{
  "num_hidden_layers": 8,
  "hidden_size": 192,
  "num_attention_heads": 2,
  "num_key_value_heads": 2,
  "head_dim": 96,
  "intermediate_size": 768,
  "vocab_size": 512,
  "hidden_act": "squared_relu",
  "norm": "rmsnorm",
  "norm_place": "pre",
  "norm_eps": 1e-06,
  "positions": "rope",
  "rope_theta": 482000.0,
  "rope_fraction": 1.0,
  "qk_norm": true,
  "attn_scale": 0.154,
  "bias": "all",
  "tie_word_embeddings": false,
  "parallel_block": false,
  "extras": ["some layers without attention", "local attention windows", "capped logits"],
  "init": "uniform",
  "init_std_qkv": 0.053,
  "init_std_o": 0.0,
  "init_std_up": 0.053,
  "init_std_down": 0.0,
  "optimizer": "adamw",
  "learning_rate": 0.0037,
  "beta1": 0.95,
  "beta2": 0.95,
  "weight_decay": 0.11,
  "lr_head": 0.00717,
  "max_grad_norm": 1.0,
  "warmup_steps": 346,
  "schedule": "wsd",
  "decay_fraction": 1.0,
  "decay_shape": "linear",
  "final_lr_fraction": 0.0,
  "batch_tokens": 32768,
  "max_seq_len": 512,
  "doc_mask": true,
  "train_tokens": 133400000,
  "max_steps": 4072,
  "dataset": "wikipedia_en"
}
Each number is 128 + 32 x the weight over its row's rms, rounded and kept within 0 to 255. Layers, rows and columns count from 0. Numbers have three digits each. The size before them is the row's rms in percent of the matrix's.

# down: layer 5 MLP down (transposed), 768x192, rms 0.111, rows 710-745, columns 0-191
# up: layer 5 MLP up, 768x192, rms 0.122, rows 711-746, columns 0-191
down710 103:112159185111108165102119153135159061151149110095121171180138108132118056158108104121147097136131115127167209112118120109156174171161178188177166131130131177102103152136145036110137152125132109150113131100120103185116076113120072093099148152111056111150178101075110110135134137101153113062134164124109207130095120166153139119131127141146164115137158143136147142040137205093147146117118108142149094122116132151103074113140145139152138124136134121121114109108151152109113094156098108166211184119168122084128140215077079166100146109125144148137111074148080084089143116105144048137
up711 103:117141082112192202115148096105086101123148163129130156146168146112166092070157139121158146156148136130118115209136089099090073111115114050149126140140213136087103143143104107147138132134093145138098106137139206090184169154164136094132060154167130100151134115153165096155106202117133132090111085176157133110102144161126150077180153086076116149140127129118099170141130156106108096095144113202158106096143087082182128140144140100193125151118095099131157075087152099113142088101122039129108131136094081145097126112075140084087150117188147123106131148099137171110146160104116192107
down711 108:115108177182116163108144149117081160128150180152151090124141099117090150121124114156165138107087115169177164113165166103141092162110128103107133140109194187105161199136118072084101131144094167109185102119140192177136166178128140093187114034174157142080141143154124095155159126162102143164117081169117107121135123143115099119210116165111090101159118156103109108208109160125191104146128059089080151052140100084167136103100126086066165113126129064163131124117166132101159110131150141116162122134098097131084138107115126123145087175127177102160078122149107098168143142157094118120
up712 105:143119115135155099181074159141098070061147130214133106122178089087165148153118121118128072099135105073133108111196128121104139105067063174151106131120134171145116083126123185088116150122083130124127126124149188108073199149131137211104137152215154153142151083123155137141164152135176129140095108145116117155135143113136128149128136116102176157165059154179142146103111139068121096168162162090217150130068102124140103136104146121174096174121137093110129136112101129185140154127113113154149167112132124150079100101143110094087125117122150153120108130151122214169129129135061139190
down712 091:069163126166119146143145120168152190144083120159119177126094134097142129131094162135121197153131066116107127070118114122167134019103099131143125125062136192138183117100148140143115139121095080161133103134133116175197204133115124180097118125118115129129100172118095139107096104134164122135080103104136105122112136141106148106170096113137090135128144144165115134049115132107117152159088152107128147162155134099117136110124125170139076112142175195188159215114118088085165144183135141126116120107089200112113073123150101128128122118148179182041104105125131110095155203080180148102
up713 096:095159113109109167080168206148098111162173161121140101144166146143090113108131163120094121140115075113089141098115070140152138173136192150118127152100179108137102162149138167113158118096108133118142178127179037144112130112131144165083154135106150110128145095158179109138103132160131159194062117239054135106115074033090126138147127139105146129133119143176086146140104116061096135081156147068130168104124115117169140101138153150136091128093131133139108099095169105160066108135143050093153130143162139108152210123104127143150111125096170108126112101141192164144118143125127188117
down713 096:110136100114132139153121151129162143174096146113119198115051152107170132074085152169118094180094120134105112181139101139125133125075147125152143086087150102099155113114168097131109162133155130097148127120103099195121163097099128054114096125077185174134164084188132105074133130182061116144134112143142140152128108164183143109127171138138145127135163069148114143151193047108120116167105108096150163119090134090128149066101092130183027153125161146095093132114103079109153154106129146116100146141046125070163133163131147138158110154087051158166104126104096165112134113113190133132
up714 098:115119168101071205170166110141077125111130094084076056124084099107104100111081108125098133125144116146151153155121112097097075150082160134094087120140173176147133187120128129210161144131149091068195122125134104071120146140184130149139137117119154168175117100101165092085133203126148101086117106136100116182134109062136154104108093087044134154127151137132196087095163121104146155097175131128148069133113137124115118154090129146110099161145091121090117066135086127123154130109097124116070128133163126125115184154074140122143112085169121226081141111133119122146178172119146121155
down714 104:129095062111153164090141088091123128078133106100094154076173111130140153120197096111109167142180109177122130131104171123125021109145138092140125142143079147114133168071141122127198111172122104127090132147133118126120127066045118176169172151133093127134144103096116133164175136090109119139191146140154151097099106098125097126094079146184171109129124191148141146148105153058115141173094138127131066118075163109180122160178157156147120061208130112143135165110116116116107090162175133129107123180114100148123148152109166149139098139153111157153108105179147146144171167142193183072
up715 106:064164090114143180177082104057118142133155107116120161138172138151182104114127117117134153054172079140147122160124123128118095148061133141164065150130170115158101134104092167136135116090137100140132106071139115062160153139111106076233085164102120175135082171107138072108183145115146100137076133151142176142084150110158139087114151126157114157134117113128163138120125153082136149095130119129165108133116067151109063138100147133142077192135146142066168073100036108123093184118104157110124082127125099119134144096171114114082126101155156150147177160084115130058117154084147134150
down715 106:083121131124129111081163092153053188216141111110146090117158115161119116118182153128133191123107088146163117122111144125152138145056131135157170157222085134149154101168062184106070149148162100109076137137124140136090123118153116149152170160135149078107089101156125123106132173135124107115140116106143099173096150090189113112182114177106101148138166125143143143141082132174104084100139197150146178090072120154091141171138091094111095078117132156101142111151166109199124135089167107084111074135125100148129180087113102135086138176075132150151105048136137145134185156164159134124
up716 081:123151145106111124129122150131087097075071126137119139106120121154157148143102126138072105104150161089147093223119095145124161092101124093121072109136089166159159064145134171097086148147078114182198153133126118112132094134125185156154093142076127096116115083104083128142214197146153110135105142150121172173130125119177164109161127186178088139188141117145119218127179203158115130050176116113124096142137157104087145095140077159157134165195137136116136118162134133076131149115103094107102130139138058142161135182131182104108125086154103107120172097115177126149157153115101151109
down716 083:115127107146112153145193117122111143082146138093100137187151165081109125127090184157144154129114151088132105120182096080113136107153100145129082134147139069102187153118137142112133140140107105122176182135151102128127042155133091137081118139189181130124171090102098167129126104153102133184121172143197082107127086106048163119051076158160079128121096154117085060133116130119137121128105166110176119205111103105182139162062155138200126100117188106131131183106146121104157126136132122144094166155149155130106165099165114107062120108131192090138140076123132185127101095147105159173
up717 100:105154067127107124132096214070159143082128152166076107104193091101159140157100146074133125088089105106114146128171146133107119138162164173140047150104136148162118163165139185111133149142108161139154220145179178176094135160101156153102117105175178113137110101153187100136113124107170126123149121115063136113117157154156149105086096103068140130148143169142101082125080161066109100142121182079142141161141132141134166112117100142088138161088131089116119088115096131112101132116116126168101100157116136144127162149086139119053149148142095118142171133034117137130112221089140075085
down717 096:102108101121090090146035110106110163164110069105123167090093079099155154152148074124159103150093116167155151164110165154121113148204117168151106166135129174139097158129131116143131159109155141132140147127058106098099074162163113119161083074117138132079151076101117107080108144181107115153081125188118112132172130125109124146115113143086106102121119100141105112151082165097116133144123173177104090136085079105121057120124115086097171137087179106119133163053119205164165108163086104170139107164168143125087058210075095148096143168151162142135131153150084132090164105103153108120
up718 100:096133151148077135120116180123138129164155079114130066095135090094122055098110218152126178100176133172130129167156205122090162131157111105127107162095160047113101186118142113183154120112138156138135173117081066106100105156171166127148083165096143154117152147123158097182127117022132148118137061175129113077109091140171144174077133075144117163136118112144121099125155171122146153063170116142102086151136087129120111146144061084147153134142116141158113150178119102087082103129087149132143159141080151109153108150159157094161157102157154101157153168131168138089156092162146106120
down718 103:073143119131122126114119069142123188093167145138099174082110138132108135065135145142151088117067086145090158150151153100133113090145161114110112136136032127141060161111168101115102096157196126139156143131153098112152117152127082117099162068126101156102127174113172108097096087158101167150158110136118169087072129108178104142117150080120082095192062117101187132111151115118082164118128177052127100094116190084128112068141115125161110096090120150135080126087120112109145115096141172141082121140111193099109130066106109147108134099091063141158206152099099123100114122107156185161
up719 102:126173140095129134105104182111104128053138130168189140138134201131092034060136164089175130131144063165159100165140135121081166094096101116133144230117130130216186110168100133122162128156109137120130171117188113109152128155163105117100121166144173165131163100125177113199126169130141126167118135110109131116157158157129116150124136125083119128125165117108150147138123054105113115126113214198158100087156090086165143136117053121166110147171128101116134093153125112081048090108116146154104163171126096157125157135118097085127147122134097131124110109096155133127123102157066147111
down719 097:101158105146112179090178152126144095064111130100103136116121093136151116138143175120118131128175102127145130136136165139113141096133120117165114189110101102115202135183150089101104122111083115128081126124203140088129119131161043124128066117131089095102084111128173125241136068151192108130169146127139128137166156192121133167138167065093155112111120115117169112137097070103144086119095161225137085103149132127104115107013144159167143155148161137151163121125120100116089113113115112144160135140202059128150088118148117103119131128136134090130122157166111138054178122120104141146
up720 093:090075121157098140152098177117096062092160116124097145173124078169083144115189122103060125117155179126129109154117075131095142088141107097118097114145143125164146125131144107135104156155079196203176154142089134125153078142169109101148080169163043144139105125173122120108131127073117137145156103137181159151101164131177157077112146121118143166188128125109092172153088159133141170131122172098158135192151126107104177083126182114127104106053094110104157154131139057160119191087090130118089078109166114077149166061146168073111098115164118124153136124101169115146149116146117162151
down720 098:153170203169126138162127169129160128113089155109125161147082084150127182111191112099146146141171113122058150123142091074152159115141099170200083093147079161160106123087107166122157100126211086099162071117162124103135178118137125113089152091105139120105110139132106151120163146186100242145146083161143154127090116135104178158211132158095097113110164141111128094175081149187154081097171124156105090102151135098122136121135198108099142121162146079140142124133103143128140122138098185143093159112157098120107111131162107160139102170110142182090089115091066122129095096125137165167
up721 095:126112080089143155134125102079086108145131097138163126125147167120127129114152145098097123139155118145095110138082122126118141144058180132075038178112168115114106123171091153163148169212149131192134118110127142112129137155159184099149081150157144166159140109174138104147167102103198096121079087149129114102172186131150157098122109110154086189114136179166152163154086180069135142113149168181144054141142149105149096115173081082125133129107140113048119114168137130125109107141087158162128156182139091177117108120143099097091186124199128207126115121128174146136174150130087178112
down721 082:150154128163094126127113146109123108085111137091128126146134185161113154151076080092154128116152090103121128123095119142147141150126104084120145107122188163145153196170137177192120115148117151101157165077132100132123172147114165115086111163097131142087102135154153136086133186166135160149157170154043103094182056128212166134096122171095135138123127097114136113168156173131164140179081232110089141195155140151136097115092191143147175126129156107142139154123144142142180103115175097090089136162086214134125148131140168172076091143091120156111079165179138148120169081115123127084
up722 104:028127081124159208171136131168165139097126142131115114162106095144167139106112108118131148178155125124138108212156133178145124171081175161084124123112159118142053101202155135163062163119130184152117150085134146135142198090150120111159127152125148200190105130132206139099142163112133124134103112138145159170155142132098095144095163152082157193121094166126134101157105105090063183110145138144164105138209188139103129089086136121142108158100163092133142128172144130116143172083170132158162115130159110140121140136129141074120120100168132165152142130111128150127067118142089101195
down722 105:094102123094154141132165106202109226155062137066111118101178106101154105130133131123156120079090063140112112215134127124140073132140138070127082118180081127114089151139123132089097126144103130145103153148051163101121123166155090117162155135087093129165122134102133114110151099186168118103109056121111100073110161121130079095103136119124049125187106122119152185146159070106067110132138166155160137130114174144173107086143103147054064127069169147140160136141105130102153100162134124102111126108157098106093163150174106135161166127133112124095113109185111087111143133089184108115
up723 104:118126144070126117144139177158122141113135153091138136117081156161131079076131145096129095118143124154159126101161107104131161113126142104089132143114141018131102192118113150154127115092078114118085156157110104111100105144183118144158029150125149179214071050141151126109155091106165076117131127163101140071169158132121127120144071082151151136112141138140113128139156146154160154176122199097153096124152092152134066146171108072150135147092129170095131158132110126182159111146087064163102185158121079125089086080093138132157133129157177137095141061154142189092093166092164133132
down723 099:133165144126070094104153207140088145103129168094173206082100088116193144112107153086132061147085149111075100097135147151164186140073122153159114178103139124147120127082096119136162117130097143130082141078136099142116119144151093083109108164072092099101131088110156149137145193190125097108101109133139145176195124126078105123085130165127121090092111151134107088114136123119206120102082171140134147089095106135136091105169169138136118127137153186122111177114142175105118144177149166141143155124109185153127157129147176071069106110115132146089068142129200124099072167103148070086
up724 114:103082127137130206177135164134132138092095101161188133127122135106114133098121091153115124068159147068111129161111121106141100124069090128111104178122133134167058097144145174130104138175092119135096131133110123137079099144191146119134109142115136133166139138172146110125125184118152084126118076158063164110136189082149106108132142079096138160195135119108131180204171127100070145112178190091164109123179178134115108066120103067099087130107107082166179141163099133086109161106069060128108144127125126114171157105118108053124152129142113109137118094110128158160155159163094183049
down724 102:103147126108099091110133205182118092105090193055137129145145228097124124124127121050159142146125109107153112156148142137155151155167161142142089058198151126115121144146120183199158114146128125120081160181191177086135128166178120142115116167115139152145118123103136192086207186108136125142152139103165122089100111135136086061158141103115110117124043071106101106179099119124153171142090122119148089170123114160109126088094136139168099143102140118101170121099094081176087102149120077112061153141136117119112152115131182134146121102079094133112107166129134156097112083109151106140
up725 114:149105127128128166182132123160110134093157124094064124130142155042112128113161116130107143097165150183138090126159151142134175141144146104128109155155158126132132141147117118178101146160129121104123124155122136093117142123179125150144078173193091128115124062116137124171115128038107145180038130110131151101166125112084126105117110122078160163166148182150134098132109133117164101073179108150154105139110136095116108129142157074090078144099141103039135118116154113153092170104127103175157136150120076097101138124099120160114188072117162157148077144161180165152127064226042063088
down725 112:156128132173113119113141119151137121134123085102158208124136150112109127173132082141206122161131101086159116124119056189101125112113169086126125141139168120152115080092077157150133077158155130149092116102146141061171106145124086176192127124074116180080149139098134084089101112173132146165153106143138105158047090135136136156156110107122136102162146073100140187147155066147199083133136108201161207147102157109151159111151180118158126095164082158138127121070135124110106174145077145167093095104153117147151120137130168168165128141134138150123146076176138160049117073106114157095
up726 093:095075157076132148157150121090137127142057128156138067138126084149121125175122075127116173188151104112110175148100119164094183119126143126157066142135123131150104174113085138123146168146125124125080107103104101134111174130109118109123075124130089149123090124093143116140150131157168146112126084145094143116118188116144157113124183150159070112114144109121163081186123145168142164140134128154183110143200166115145130148144099095092122197155059172090067081163122063060114193145083128095096169128132116144108172055160132080095106142190049191172161111112142091119111175145111153128
down726 090:127067139156081100138149112124117119174108099110107129122077148169127137168103104174185080133054161078123141107149141166119140153164161124137083131125132056122136117102127147117093123108123162128145145115136048164140123115130129173075108091076133104171138123115138110122142143076124097205127144193112141026121109124119182092114097126186157105135116129131106148116150139128125123112191075152150102067071124118138121142098099144112108175110155069171151155129078162097102129124103066119177087104223095070139109132110144152114051143163129064116115102126087079182157167127158097158
up727 111:112067097125095135134095121137131120074085117145120093098144083049137105083178132164101158067123159138096149170147111151134114140107051117098134091107087119103075175167044095170143122130112151119125121169103117136113144132112093137124042126118116197138129064119118117147127155138135089085146118098111130138144125112134118109135110110120108201079147187162109106117155188101119136076163105097148138251082087106081107134077143076129100140153096126033079097104139139104094145129119072157120123162109117142099149079157098123129097122156117126102122117087118110154164152105101075066
down727 109:148168063115172077159095156102122156102101087124109110118161154117188096116101144147147124136106079143146170112098124126151109189140118116125163104130063175071117126128121142084081110120124142135204096116133200088136157177121105194089120125045082144107112144122118082108140143164146122108074155160070147148170165171084108142169082130136119106076196139143107111172146134111097153130151095123089091085071138116117087104098104085117140110148155175142106138109117248084166102144199154131136123108159143101112099083090131128149143128082164152098161085173132098089142144135181124144
up728 090:124119128114131124154183148076066132127095157093117142142157082057158145119075155060100181122124144094091140106105099140106138124152135102165097136225133166157068127102080104179131103090074081115108136096120154144108165165154135138181154117163052148147116115180100142200145120153128134158111123131086125106115097105124135111119188071159122108144108117177121112102159147107100111106133109085116056130180104168119125081182140125176113158115082149128090118141148105114109172132127136089089168148162135148157104072116175118074109120103075148089160143183123104152188041133089191116
down728 088:122117167161148120145155136146166134114096111173156188086111134059112181118126131102148159122187126196121103130153109127141150134125084170128106178165125148103129132108103104150138149107168028070069122146147127104140157141179043152125158125109113186116130139136114163162188134145135098102180074101126098122071161168117153148141128108128127159171113127104145161123065076149123094152136144168121120110152097131152111138099149108100176168109107093141146107132080160049144141106165185143131150135095073085081118113211133118150053099122116174170088172152078097142108152035129138123
up729 105:099088147122117116158118156170130130149119074123168107128121141100083096154197136098118188125112131146139127142149148145073123144149056112223160134156101123138073153166131134223138141105128107113121180128149138123144152142127133123103116131189124139207147068074161099162111150092151071203131079161132151125133077061121147138098186119122116105105130215159170115143120151095114154102134143157116106166141138133096119173209162141122150077084115138113077116189113114118138081087137090180180151107100080084150086096100157158141127121110138142154171088146102152125135186191138123130
down729 106:129156146121175116094119158119140159166156164115120159146101055123151093145133094111158133099102136123129099152101103108141112143136126035101127030127120174117115109120099169105097118127148118166134099126162089177172113149070149166077171057131135070106176105084136149138129084120073113130096145124108164108102105097129083124189142174115095107173111185109138116174119103113148125118123158153028110160129081116124143140098211105091171174140135165102153103124175109107155191120104129074117137143087110138151128074097087178090101093105117196114106163161115091122169193123127069126
up730 102:077090145135104123129139119075108122137088104141148091083176125138125092133169095093117113162136150128144165108106090149104121095085102120103157176166186176107128155139133152155159155142128154125088106132129152113105121127125161180083105163192165134201123103174118090160095114060108137092144150182103129099143092078133082143150164098140111108159160175133144094177132140074159184134205123112120099149059093105104123137157171137157111097112123137134072129150142111153049128090157058158188202134077166128106065134105094063134198140109127129115169117093225137114141131135138155123
down730 101:128104190148155094131132104108171179139105101131118115112189126103183109180077098122120179098186096153074150080087117133131123175106118116109127154104149129113121111109166140113127103079143101118111121106154119185115109124083130173117123154159156134121150110161138163145120112119129168068130103120087203153208173156084130116179096164140140143190126112101106094105057056049105116156074116190143146162127102142131119085098210097130093155196067116117126146101123104123184083143081123089038126162110116139085188163157142097137134160139146167113118133181135110137125157118099134103
up731 102:058066077154168210125109101054113139082126113132127145169183157098139132074134146106095150069123111100121139119122141135107061125118124143095107080157128124132148142191123120219154160115109145134152106126086173108095116168143112142120134093184141199120168057114130143123191144098166070197106140171129140156180099147202122159133125114124127144201113139136156100120111078130073161088105192125117113189198127120127126094095160118132085141087118190094134138144129085139141111123164141184187129148121127106121163131117098145146185119121164132125162165148132126073098107156118119146
down731 104:115130167139109169098127095101100183154115201163111122106145108095162144111096093078155146099131074095174115148125095174149114158143135099066143144145119151068120129132140216107164098139099176062137129130107180150103137064124119072153152057144142091180111171125201145107155159121164104130169108117153092080140136174119139119136107086067167127173145125111139155116122147188112125180085096141173086160101129114057144124169146086117075133078118101128169102101074133128151116123113126124106165142130083098111088112163111134176194106120164157142136133151107103109109120072095176221
up732 096:128163159161111159121107134143120130149111098190156145097130142106154083153168131115107094127162123076171146175111131140145099095097101086100116156147124155123083112182121132115190129112110104165134156122105141066162108088077136094090115108113059158158094141128157080097151169125159125124158184124134112149134140136154169148155138132097047096180142136137132144153089126091133112195073188154116156100156129118130128101232123109133089106133112129097130113072124137107191089122076112094093104157066113113136092097202113133179173014153150142123135062109116116058171125130152071105
down732 102:146094116103154142150169144106057132168157146150168156102146103136160148125075139070095140143135117111191148124125123102119150096156161120137115098101128135173087157135140119186144102101151138148172114121099117152161151140117086091168155180119152148174126147096120120167099090141125111113121081132184111141209074122143121152071132122032114151150197096170112167119153120090123155173179088108058121178108117193121110194141145138156106100168095116081150083126128095099109172111183124103093060133156108145138105170123073061133207134193099113103178135099122161165162144169143145099
up733 097:150109056071141192142120134123135111119078114099181083089083151076137111098158170118097156100132161113078112139135126093118124146083079113049114155161195106176072157144078121138135130182120119162125123090112150066167110089134100084113071137127119141104097138130156146125116197140133145144129083137151114140152148134109115132095171146091081118084218115146153118185088148116102134123124175148133161125061110138139133120140133121111095103147078109121105086164050091064120078145110153099109117114062131159090165115137169108147113174184147119210140147116122133139093079129181189157
down733 088:133185062106139160151084122077135145145120138124077114105105155137101176141166078174130134114116080119092142123147101097102196193110148113134125096129122150116144126124085221163147156172154068110111121069052082095137152060151089137104081149115097138189107151111182138135082158154117105141164105095104107142107125107116145147127152077144147175178111136172146183141105105169102126099105152216091118092104059142120151098153106168165086121159119100194144113120128154103119103125177133080160155106149147186112157127114117108114087197122121154093105116148101140147149075093050122123
up734 057:081149115110121126156131129108101159121081083191159078172172090096130095081175096082134119103161124107143103142096091138096131147109136103136088170123173073120032136180098128115152132124085126146168174099167113133093156125114215170126126160172081124152106099184114113137179200131158117121080097136093126144174150060165166146132130137110099179148184160170116112146128175142104118108141174139156062168121149107154136097094098075146149116119127160058142079131076100131100145136109105145147138151076106171146106107136167079045177142153114124126115146072181141144147120119101135079
down734 039:148112158178157088097105158162112105193154149074165193128151165071122140121137186171113203107161133127108152128066164192101131091127122150106160165107079108106118091124140131111182150081119069129152169164164125162146172134146158138113121079122180129109148132159113170118079139072080146176139171100149134112168062168122150132126082165180151108087110090160121090081145095152133148116122148133129182090136138137111094137127102111117200063187176154128134140077090157146129113187137105107124095128129157174126163183186172105127154161115149118106128122214128073125140166100141124149
up735 091:122135103129122145128077171140139183115145136152170127147155090129060163126099126050099134125147146112153102131143124139024185167133097142114083156103159096133114147138081112187100126116104141129099111108103132152082136163146148082092064135128099147137133126142176083120082129119120058163162095120135146115188146087114187161079132104096126160152117131088183121153101086105136118112154134108175098132150121161141137136130112106134145177057175112131156117083074090115105102120137112058114153131138152127096108147057106057117108115099095167124108061094163142210101147136040208138
down735 091:203102069080142125170117128150153122130082152141166184126179143084148120135136144150097104142173090163081129111117154128099059064097182085158102126123130104087164137123161078124128072161153129106124134175136135135104065119126166073113117153132117124138097135120122143156061139168099169116160106150161095202147178106139130163102116111140142155111131111133118119107121136139142127129057085097144173100191229191198156133134175101144088139155128118070166110134111148141086150131163092163112126143157141148130132123115093173080091065123149091164140096077034142130145176151097158132
up736 108:102109121045147159193163179085135134098111151162133065084104154139123161137127072089110112084124129124107159174132145103126108121080075102077141192116139165147043099159134133109111142192095157107137126153134127115145150124177202146155138174117118108164084077169154109131108137123168095098128116140081140099133136092151122076125117117122111135128128142143158175146153132092144136153155130154111105122138168148159132076185122126100101103133112128177159121167062107050109165082041146152062197125106100181169119116142157129145142190172128101175128089102125190163148124140101202120
down736 110:114151139125109095119160132155095095070105160097170121117106127070124058183131126096180121125109105166152099158160153105132120127208134171115104061135062099112152016082136140105119161157178159124073111147118109134134172177139118110113140113146105179135085144087118129114106140169140084151122091083092081122080118099098067133160094113158175078165080061138184140121115127097149118098106150149121181117140092137108147088067114177110148141108159098084157087125140178193132105182101130142085085162112149106118170181126129113125133147148070164156131117112133103146118092175151120066
up737 091:083144121153113163107140148059132103133132088148134087139070150138125055141165107158113033136193131136133156104119142190123128167060111130100060193131134136148124114102107154107092143120142132139143098134111136145093128142120116122168069076172130076101071092097113118152161160129179151073124155134092153099070090140115160130137195101109164155114119138124150161070144131157142095104140111091130060136097072102133111100174119126165130182072138218087110156083148158150119176134108125107071120084139113119174053105068131114113178133167151149142127092102119116103101104100137180088
down737 096:134171147131149171174138141172146111102129141074153178090092149078164116142074107143155095177166104179095155160125128141106091140092137112134078105140098121135202127094198181097106085111215162108150143158120142150115070068097086148108147147065112091110117166124094125113077127171122130108112136165126153174125099161081120135104105105137170045143184133129170124139124101137091156101097159072154126121187129160136159103162165120127113122092083078051119139150149141152103093136121148113134179155114129078113114076125087174119151172099136208169153103086100149120152075171147154162
up738 099:158119113125156113162121161153132135106152065118161098110168166086100059154140134072122082132136136136149104255098144180107095116156132109177153203170177099141090093083113116155194119159160156143160164140153076090079101121145165111174117117117141188128167076122112103119106164131136098169145115139176158094144157127127135139068075143058129117140121134123112131146119135119114127186136111107169158096108107144166115158146072134159133156061104113128111107131116123063111129094125149123169117178054096118070126101109126126166134068146105171092107077138115197126082087131152130082
down738 101:128137143166125128189101090142136158107191149175159173155088112085170187159146149161164103145146128148116139140052101114157137098141143123109142126121118156128156133172194184176095098141086137125131142054146133089148125155152174136099138136166172163093142145141082114122142129156148113162051123151098103154082132155122118129153115190104125104122158063139152163122037143200098101134126110093125144120190144169156136167147141117145091074148124103109172142169114141153105128066063118127096143108186116128122121137106112255124046106090092151104135138147126138158173126147110123173
up739 103:130130115152070167129055131156149132114147109140120191127171114164080132133098130115079139129160138103135099195131128193072090127125124108153123216098134058138099190186099157184144102163166166134195115118131141133121148167130145126126079184114143145191142120093168149127136093092127127134105132144126147123173106089171139118135129123079143105189096132211144153142118114140114161128160128112141102118105074089128071181111141094143075130100159198090084107098085132123139176060111082158155114132055053136112105075103133102167116100089101139113143143145123146144207114150090122130
down739 104:124132134098141127120163172123134179086113111100134117143167131172081183096113103141110135020168136056087107131092132156135154128105120107088110125112144138170134186220091088123185132177147149120108117168159087197135155119142135096127142124123168141187124136102082164126153046185091131100128204129137133111131139085122090131088112118129105144151117112111100142177148162076103074149078139125105131114129115087164111132112134155106096111112136077124139121189169094131110151065152109125075154112122075150042159137150182115142144126144109175162042170096137115136109116135100200127
up740 101:122114072144086138158120116105122164122085170122171142148111162120151107137189141164084101102126091080167132193141117121078113118108126104086078114139138104161123195099129172193098125108116048160071116139114081105098103122134147165114108127169097086138137150176091117088169188117138132148156134097092078173145156090156183130135155086103104118117110110186093113121101157098053125132172139119146096246073102126105173167112092136126100158111111142120130077167103143113089136126134130109177141174154130100116144142133127136089213128188060124110153139130162131166149058119174122103
down740 092:165157142147158122122148152119107158132130184137088139122136134084076125140152086119170143104158169091180174129110172106110147114129177070131143138138093193076167105026108166174167163204131123111091129143136154207146114119110156158103120046115162112170148145082152142141165186157126093109123167140132148130103111155092129135122092121114103072150068097087134168143107137121105137144148101099066147150097086129151104148116111111151114093183146188190114116153119107134105115146110186153165091133084089119116048164135037135143106174174103157079097128129086111150116108115132073105
up741 112:161107157112130145178180107080132166098156107141155157111166109151111126161092169113120102112092142153141091151145113103150126119166125123130100115160116106115097113191074168209084117154145116158160117116102113078124118066130147155204087170111103134158092102150132126121161106124158133115130136165066175152200168115131165117174146095149108184099123193153089113131123142051111137097177143154184115101102084096112166153153099107181108153131091148109111183165155123046124138089080116113126067100166133164109096097043105112150137131210137104134115143101134162084199134163081108119
down741 110:132192143145136107119108168150163086162231125113138140119166131167193105115181074193171110187112109233092100122109096098171196125131090135152080166158136151062151132147137090138165127111139094169136118108092120179171107161064138085146137126150082158108137180165156062123160109098124127146117093124150109111108131129119107122099114110095129101141100100148104063139125158098138176073150113126117131127127166159127108148116156158143136132187106149119083131035147070099098098168140112123082076115124103134093115095095079161166122196085159117147093150145119136109139094137161110144
up742 099:075132128135125103158163123058085154142147083180166053110128079105171089163145121136096123149145142062187169171130119196097104171122090143118124157137158105225150123105181131160099142128122096125077128055191105099118162167133146162177106136143186138163144135135143078156095164076134109144165157130111110115139152095164140135082091106093098150092131141139111170106123187153104142138149103145179047121125107146099145168121163106118157100142129111101168142141093114089046139138137146138068121190087152112039095114159130135091120076127114106117168123068146133092138132132135115105
down742 103:088132167177089151124085133124098110134189125131123149136138080114173042178159086128129178221189136167177101080197135126110064113102107121086106143115094157148167139094101178115109124135168123159128096120096116168114107174113087183063119132153140153107116110119061183147103107136063175147082167091104147172039125150114100129200153160110194131141119130085118122140110138134154078110150095129145125145127101131126140130067081143132146131119161131140129158111135108166082149091108144137157047176119132118121137109113147188157120074091160117142097103101149123077160111107165102125
up743 093:109090135157089119147123188127121140142120090058164144118159071132161103096160132171099136155147155151166133124163080158067133086080102071119133127112105166175165150137084132126110139102143143111163150101142135097152111107107123183173094180162069160130110171106121075138102120059103122132129147137060106161125149153166199207066102085165135178117172082188093161121120167148116175103117118165174113133111087115129136159133066102140159116160114112112139143165133109165120164138125131103107085158119119175100061111134150092109134094131078143091114067068142068087206165110090124124
down743 096:094125144143121135122140103098077092242128105101127161134137174126131076152150104128113165183133167135180160098118120122094047137087076114112093151076154123145188134099124114100064094111139086128091113116083102144170141164133105185184083132136121117115174119123107079128053124050079188157109191157157084148111106138117153075143093139153215131108127095183110138122126114158142118139091191149171175123124090116136140120124175151181183116161179129114142169124141119124101167107122131123121022132109091124081130143144134149124120137106134111161132132126170154133145137074151110095
up744 095:115104098130141163101133158079077143152081098180180123118147162147095155089177113155094131147102100094124121098108108252109121152135173110077146146128197081125130168156150113150175108186099161122116134156149127109069167132169142154145128148138137097191130075184149163094140154122133135157115069120119173095104099083137137147142155116157162151133112126156145169176148147118120178104179143110095133112106111068097121106197156105196150179151108204153139126164172127150086184129124112132193145178109140116150112089137134136119147138137143129138103101158199145163222092156094149146
down744 102:090123112149124142127145111078146099133170062094152100134078108159091167108148133090088139113091146125130141139159139073195154137183100126115176095121177177101181118136086159126136162157116099118085159189105109187137155155103101108140085161108156046116045081149137120099151146091093102198141143095120137130085101123100099095107108132087119143085082105130131115130083057109136093065085109133171139159132098089141163097101143164145114184180069142179178122156147144159133139132108055121145134142140142176133142087092054141118099207160123112144184163140171134148168130130145123111
up745 089:084056068157096135135107126118118125057122099215121081149081117110145050147172157116085166163164146116126077132084077174144181135114044071115108173119127129112149126148157116059172176167083108123114133200147159137152137112112163123113090213162143109111142152168097150120198169077141149089122104118080123081154112140176139151101156137142117137142114145127096103102101180127082135131115122146128154131179131161093151090128130113106135148167124138118168142163101110113106132093099099190095146107077104155158144093162206115106134117141115123136113062137127107132189083169137146133
down745 092:110202116109120118125186105075141121106083112138081119161112104092122133088129062117169102090131148174118145178138130136174135178124195123102163102135076110048114095168109119101135117086126109085152089154168150088179153095149120127083197143136089115116151113121114134130102071159133134166139151141074125079154163131115235168082146159159141091124098153187142157102106077098077192127114165097123105136071199144124150170107159108150114163130142107065099100110157092089131125099133089193151095144121165116162139156128072148109133118089111108084122128139096110151122109080151160179
up746 089:040134146122165172144127126147109135071132168171143123144151143169123045137135152110129108118086135133145126150134150125061140140105099098119133158082153136153144144138122119124127188215079069197095116132188092075191138158196164080089132160128098127100101118190121094124050163095136138115061082136124173163136130123146169108128144138119085130074145120111109187094189112138111096155142163178102081146134128126082150167132157103152167149128143087076127111082035153112094149151082127113168141120153074108137131143130158143135190100105094181169143131153125152137120104128115158095